From a checkpoint of a small transformer trained on Wikipedia.
Size: 9 layers, 8 heads of 32 (4 for keys and values), MLP 320 SwiGLU, vocabulary 9090, 4.35M parameters.
Architecture: RMSNorm before each block, rotary positions, no biases in attention or MLP, normalized queries and keys.
Training: a variant of Adam for these matrices, 4261 steps.
Each number is 200 + 20 x the weight over its row's rms, rounded and kept within 0 to 999. Layers, rows and columns count from 0. The size before them is the row's rms in percent of the matrix's.

# layer 2 MLP down (transposed), 320x128, rms 0.0604, rows 12-20, columns 0-127
098,213,208,199,196,210,223,210,192,204,215,199,193,232,192,213,255,211,193,191,177,208,230,185,216,176,217,203,200,202,213,152,154,182,180,205,177,218,159,171,189,220,209,188,204,193,189,210,194,222,187,212,210,196,195,171,220,200,215,185,225,210,205,184,233,206,177,185,170,213,206,205,226,191,171,199,212,207,200,181,175,153,188,185,206,192,185,182,188,176,189,222,227,236,218,187,195,224,175,217,182,188,184,244,208,225,209,176,207,222,179,184,221,190,212,153,187,180,183,203,197,180,154,183,206,231,220,236,212
096,206,214,206,205,197,218,166,207,202,191,176,162,211,172,207,181,200,187,179,194,227,215,234,198,200,197,195,238,204,207,210,196,241,222,212,223,204,193,172,194,210,185,200,194,228,214,203,184,240,176,222,222,217,236,204,191,165,208,223,173,199,191,204,190,210,215,197,200,214,242,166,239,121,226,190,217,188,203,196,189,206,211,178,234,209,211,204,212,183,217,198,224,235,206,171,177,201,193,196,195,167,195,221,200,212,192,243,178,221,187,203,172,196,219,200,192,188,212,176,219,208,172,222,235,212,200,194,213
105,188,173,245,182,193,189,206,171,230,184,246,196,185,179,239,182,197,220,180,235,178,215,169,216,173,166,213,206,215,197,179,226,209,228,219,189,227,170,185,190,221,213,210,210,206,237,198,191,210,212,195,189,162,243,226,220,189,200,218,209,211,201,171,196,237,244,232,197,207,215,194,187,177,220,190,202,228,233,186,199,207,168,201,225,194,213,191,196,190,166,184,180,213,217,204,179,208,181,207,183,190,184,187,202,207,216,187,200,202,208,174,208,176,202,194,211,205,229,220,223,244,183,211,218,209,217,185,172
099,167,195,192,204,165,189,157,225,203,192,200,192,169,206,198,185,208,180,183,196,201,220,184,203,192,186,186,195,154,188,217,219,170,233,224,202,183,186,199,192,222,195,216,204,190,180,197,188,179,204,224,181,204,204,183,179,191,198,216,199,206,210,221,198,200,200,203,169,175,195,179,197,160,228,160,210,195,208,210,191,229,178,200,184,217,219,170,206,213,188,156,215,202,212,218,206,196,221,193,195,216,206,228,157,236,141,183,196,204,185,230,167,191,212,199,202,220,205,241,203,210,240,175,244,232,176,169,202
096,153,177,185,198,206,219,212,212,230,181,163,197,222,209,206,185,205,187,226,205,190,186,209,200,202,204,175,244,214,195,235,218,211,195,224,187,223,210,232,216,211,225,204,185,181,206,168,237,207,187,208,207,230,223,240,248,212,183,185,181,223,231,201,222,164,188,196,251,219,215,193,205,191,218,209,207,205,213,202,206,185,237,178,188,195,191,191,187,201,211,160,189,205,193,173,209,199,218,232,180,206,181,193,200,203,216,229,211,193,175,189,219,237,176,211,242,211,200,216,192,209,204,177,184,220,192,161,221
093,196,203,177,215,233,210,228,207,188,250,207,207,201,216,196,227,208,185,187,195,201,212,208,214,192,217,223,197,250,191,193,188,189,192,168,203,202,192,234,194,205,213,173,204,188,170,196,182,196,185,196,192,228,179,176,242,176,181,202,216,170,191,197,221,214,196,174,192,199,153,206,200,182,206,192,212,226,202,204,182,208,182,223,180,210,200,168,187,228,227,217,210,175,228,181,208,230,179,211,198,177,180,203,233,219,248,192,212,199,204,189,228,209,148,194,199,189,204,200,197,195,158,165,199,228,204,203,142
090,226,202,204,173,222,217,208,169,237,239,239,194,209,188,183,230,190,224,198,235,171,196,199,188,204,230,209,188,210,209,174,189,218,187,226,183,184,208,202,177,193,208,200,211,193,185,223,204,175,201,207,177,200,197,158,248,197,212,211,199,164,195,185,201,220,195,187,176,238,182,208,226,203,205,175,203,203,219,204,163,218,192,204,213,204,188,193,169,232,231,200,180,182,214,231,194,231,180,207,181,179,185,195,221,210,215,178,206,219,164,194,202,207,190,227,206,178,169,221,192,226,232,228,185,199,180,244,161
111,198,207,210,205,207,193,193,168,208,237,206,213,209,174,218,213,213,229,230,184,166,229,177,183,173,230,213,173,208,211,211,203,179,216,200,159,181,197,192,190,167,227,197,204,191,192,203,214,186,210,205,184,200,159,159,211,184,203,199,224,166,189,202,224,200,206,172,155,196,178,224,226,169,190,193,196,193,241,160,185,186,178,211,212,197,184,184,183,206,193,234,181,185,234,208,184,220,192,205,175,196,203,239,225,199,186,161,199,207,209,207,199,191,184,196,209,175,193,173,176,188,198,225,175,204,237,228,158
083,192,219,232,209,189,209,192,181,189,208,189,197,165,217,232,178,229,214,209,233,191,187,210,186,204,188,230,207,194,195,197,217,158,213,185,218,197,191,205,219,184,199,200,205,199,210,208,238,152,202,231,210,171,197,192,180,189,201,240,201,151,176,207,177,184,172,219,179,179,219,171,174,187,187,217,193,188,185,189,210,180,204,219,185,223,204,203,194,202,208,223,163,212,206,210,236,202,199,229,189,223,192,209,198,205,213,190,195,193,211,159,222,240,230,207,241,220,211,225,170,202,209,173,174,243,161,176,215
# layer 2 MLP gate, 320x128, rms 0.0623, rows 13-21, columns 0-127
101,192,221,195,191,192,189,233,183,191,223,222,227,205,230,226,209,208,238,225,213,195,175,163,177,172,217,236,192,197,178,212,210,219,193,194,198,216,175,225,192,187,192,195,195,179,209,190,205,160,213,180,169,177,190,199,233,251,217,185,217,175,203,202,220,210,191,208,218,185,143,228,163,230,174,213,193,187,214,188,196,199,191,239,172,198,177,172,200,186,190,209,202,160,196,208,179,204,200,193,191,238,197,204,219,183,174,153,214,182,183,189,235,193,195,203,196,187,204,196,173,182,216,197,163,178,200,203,203
105,208,212,220,213,190,197,212,171,203,214,243,239,198,200,222,218,175,214,217,215,196,248,189,209,219,186,213,175,235,212,155,191,188,203,204,209,167,189,205,175,194,245,235,172,187,212,199,197,182,191,192,183,173,211,204,209,167,215,199,175,203,195,172,187,192,217,193,184,174,172,196,194,172,188,184,195,230,248,171,168,165,185,199,222,211,173,188,182,168,188,207,182,221,220,208,209,183,211,197,185,174,207,206,185,217,190,224,165,202,189,192,210,179,182,192,189,175,212,177,231,227,212,233,182,225,220,185,199
099,247,220,205,209,226,211,194,187,186,201,196,195,239,215,214,243,206,215,206,209,202,176,227,175,198,228,202,200,249,208,220,198,233,195,195,183,226,202,219,215,184,201,173,197,213,222,198,197,219,181,179,229,188,204,206,234,213,225,189,213,197,196,204,218,207,218,207,226,224,206,223,220,229,170,236,199,208,203,187,202,184,225,208,201,199,162,243,201,222,214,232,173,181,185,190,189,198,167,199,224,208,197,166,243,176,254,186,216,195,209,179,228,196,189,206,192,186,212,201,178,199,186,228,164,175,208,229,203
101,242,197,204,212,215,194,249,174,207,233,206,207,191,186,160,179,240,208,215,202,182,205,190,156,180,215,202,189,194,196,204,210,217,239,201,185,196,197,196,209,180,187,198,212,190,172,172,167,214,218,198,171,195,171,189,175,215,227,209,225,185,181,195,210,220,191,215,183,179,204,223,205,188,193,186,190,171,176,187,206,180,201,190,197,202,187,208,184,182,198,213,174,218,164,184,197,202,184,161,204,188,188,231,213,179,185,168,171,226,243,235,211,160,240,213,180,188,210,175,231,216,224,211,194,173,214,210,176
096,185,242,153,177,186,223,141,199,154,168,206,205,215,199,242,226,172,215,186,182,252,218,198,212,213,206,185,194,223,151,223,173,163,219,239,202,195,171,231,213,212,207,171,201,226,219,196,215,192,214,215,232,203,204,202,217,244,169,211,217,189,195,197,189,198,171,211,206,183,223,178,176,207,204,205,200,205,216,214,180,213,189,226,204,202,203,199,205,195,181,195,219,174,205,201,189,183,200,208,210,184,217,182,211,203,188,172,183,215,195,188,194,219,211,184,210,198,221,225,198,225,207,171,185,193,211,190,223
092,196,191,216,196,229,209,212,226,229,220,208,186,211,216,176,198,213,212,214,193,158,190,185,185,198,219,202,187,193,201,208,241,192,182,188,215,228,202,185,211,180,194,212,217,179,151,186,195,176,202,230,166,182,185,213,184,217,221,205,182,137,181,182,201,216,182,204,151,205,189,177,213,198,187,199,209,193,211,198,174,218,198,170,178,211,189,193,192,178,222,237,197,204,198,201,207,230,155,206,157,215,168,224,220,202,191,164,223,226,173,236,215,212,197,212,222,203,219,199,205,196,214,212,182,247,215,183,181
105,206,205,202,198,221,196,228,148,221,224,207,221,203,172,201,206,203,212,214,184,184,222,177,192,190,198,226,174,214,228,180,198,202,189,185,169,203,220,222,187,162,214,199,185,206,188,218,188,183,193,197,171,199,164,169,228,197,202,197,241,183,203,179,193,235,199,147,185,200,193,230,213,177,199,168,203,210,230,183,204,209,198,214,231,191,177,189,188,195,200,215,201,211,209,197,228,205,181,192,182,205,218,254,229,188,182,199,199,205,227,184,215,200,202,192,201,180,180,162,209,199,209,270,162,217,227,208,176
090,207,199,203,191,162,173,192,202,197,168,218,200,229,216,186,216,154,189,227,160,212,213,200,230,198,196,194,173,203,200,203,205,192,206,230,199,203,195,193,171,195,239,182,176,201,200,198,188,216,194,191,203,212,192,237,206,213,168,167,199,263,216,194,203,217,198,213,231,238,211,194,193,199,208,178,222,221,201,214,192,211,184,170,220,190,177,224,210,199,162,207,213,166,215,228,170,196,214,207,195,180,202,168,192,230,176,183,196,210,190,244,167,204,141,190,188,208,189,219,212,200,173,221,214,194,197,226,211
107,173,220,206,177,202,205,219,174,201,166,203,218,198,181,197,185,195,218,180,160,229,214,202,210,213,192,231,199,233,174,193,196,172,232,198,215,214,200,226,184,219,199,167,192,170,203,182,187,184,224,180,209,200,200,162,204,203,188,166,226,209,212,198,206,196,204,177,190,190,221,200,215,184,168,183,201,232,187,229,211,202,215,207,213,162,212,176,200,213,227,219,193,233,226,192,186,203,203,186,237,169,191,224,228,184,224,159,161,212,213,248,202,198,202,200,191,186,177,193,206,192,237,234,158,227,231,200,185
# layer 2 MLP up, 320x128, rms 0.0619, rows 13-20, columns 0-127
099,175,181,174,215,202,192,192,202,181,225,194,197,192,220,206,162,245,195,186,194,219,176,193,211,186,202,215,183,196,180,203,207,222,184,193,213,203,186,226,209,210,227,221,191,244,231,188,236,177,185,192,214,178,205,222,184,209,182,220,236,204,210,212,255,212,202,244,229,197,191,195,215,192,177,203,191,182,203,228,245,211,189,233,166,224,203,213,202,185,191,211,194,184,215,193,178,185,206,209,241,229,167,188,227,216,217,153,209,175,202,179,199,215,181,180,212,236,216,213,187,176,227,193,221,174,216,211,205
104,177,173,244,212,228,209,198,225,213,179,195,167,227,148,203,196,210,199,176,216,173,189,188,166,201,187,200,198,184,213,206,241,220,209,210,173,244,206,204,214,204,170,166,210,198,197,203,201,186,225,194,192,186,206,173,205,215,210,214,240,209,208,198,196,216,222,210,214,197,231,216,206,177,209,191,213,219,194,183,207,217,132,202,217,201,237,197,241,206,198,177,202,167,204,200,190,264,178,213,209,215,198,171,209,203,205,194,203,200,234,180,208,181,220,209,207,197,198,216,190,231,182,177,191,186,202,215,171
106,187,211,213,204,232,211,179,213,170,189,186,234,197,217,186,209,219,193,195,217,217,181,240,205,221,213,212,214,227,166,259,191,213,169,215,194,224,184,202,173,168,206,206,199,195,225,187,181,215,181,187,232,212,213,196,215,246,196,192,222,223,190,247,228,182,194,247,235,218,222,194,188,213,187,236,197,190,180,215,221,231,213,191,195,230,193,208,198,222,227,183,179,199,204,189,187,155,197,194,224,175,210,180,226,211,238,188,204,156,195,199,203,194,193,190,187,213,212,216,207,185,211,189,214,184,198,211,225
092,191,183,171,207,214,197,254,183,228,205,178,211,192,185,167,189,230,202,222,243,204,165,219,165,210,205,189,230,208,189,231,200,187,203,214,190,225,212,203,203,183,192,209,179,170,187,172,181,233,173,246,192,201,227,211,193,198,199,211,196,201,221,230,252,216,199,214,212,182,214,188,197,196,232,184,190,201,184,187,220,192,241,175,178,205,191,216,177,215,225,195,169,207,178,142,192,187,196,202,213,187,199,185,219,196,205,183,186,197,210,213,251,202,217,223,192,207,222,191,218,213,211,188,163,180,195,195,207
100,210,187,218,211,214,143,232,217,190,178,215,213,194,190,154,187,196,200,193,208,192,198,206,201,213,168,207,216,117,210,207,193,176,201,206,211,195,218,157,174,179,206,237,176,168,196,217,191,220,208,198,202,183,228,217,161,162,197,185,195,228,255,202,182,196,222,225,207,193,213,215,217,200,198,194,200,183,200,201,223,187,220,179,224,208,207,217,194,173,176,179,199,227,201,230,221,183,196,200,172,247,189,208,178,182,175,205,191,190,223,199,207,215,207,211,192,198,203,196,206,193,216,209,236,210,200,192,214
089,223,219,192,190,187,190,188,154,198,210,223,199,221,179,212,179,181,210,190,237,206,228,200,217,223,214,203,187,223,201,185,176,224,214,206,187,160,203,212,187,218,204,203,208,207,227,227,184,191,190,187,195,239,212,167,254,186,209,206,209,203,212,200,205,184,233,186,222,212,211,221,196,200,195,200,191,212,207,196,203,196,194,267,217,179,188,177,194,218,217,175,182,179,214,206,201,197,225,182,232,170,185,165,218,220,220,215,165,187,201,168,182,184,205,171,217,179,183,194,194,205,218,210,185,170,136,229,202
103,208,183,187,206,182,199,165,236,193,194,211,158,203,226,220,177,198,201,174,208,201,205,182,203,209,230,185,203,184,159,225,203,204,241,211,200,178,148,179,200,230,188,189,241,184,189,168,193,212,211,182,213,179,187,228,185,220,201,196,180,205,197,191,201,165,189,232,176,177,200,192,209,201,165,236,198,159,188,183,167,157,176,185,178,204,213,193,221,200,178,223,196,193,186,209,166,228,202,192,195,179,161,173,179,212,208,204,186,213,189,221,198,174,217,184,225,198,219,232,196,214,188,162,211,192,185,202,209
086,212,190,182,195,184,176,177,176,194,192,200,201,245,186,176,193,190,211,199,211,176,187,193,212,163,223,191,171,204,196,218,210,198,164,232,223,179,205,192,230,202,193,198,215,214,230,196,179,230,159,176,200,188,178,218,206,209,164,193,212,218,218,224,187,177,183,202,218,226,206,218,193,194,233,207,202,182,192,233,181,212,212,219,219,225,212,218,218,192,178,199,216,172,206,221,171,195,214,225,205,187,180,209,163,195,191,213,210,194,160,239,184,183,189,209,156,189,222,228,223,201,186,203,223,131,207,219,226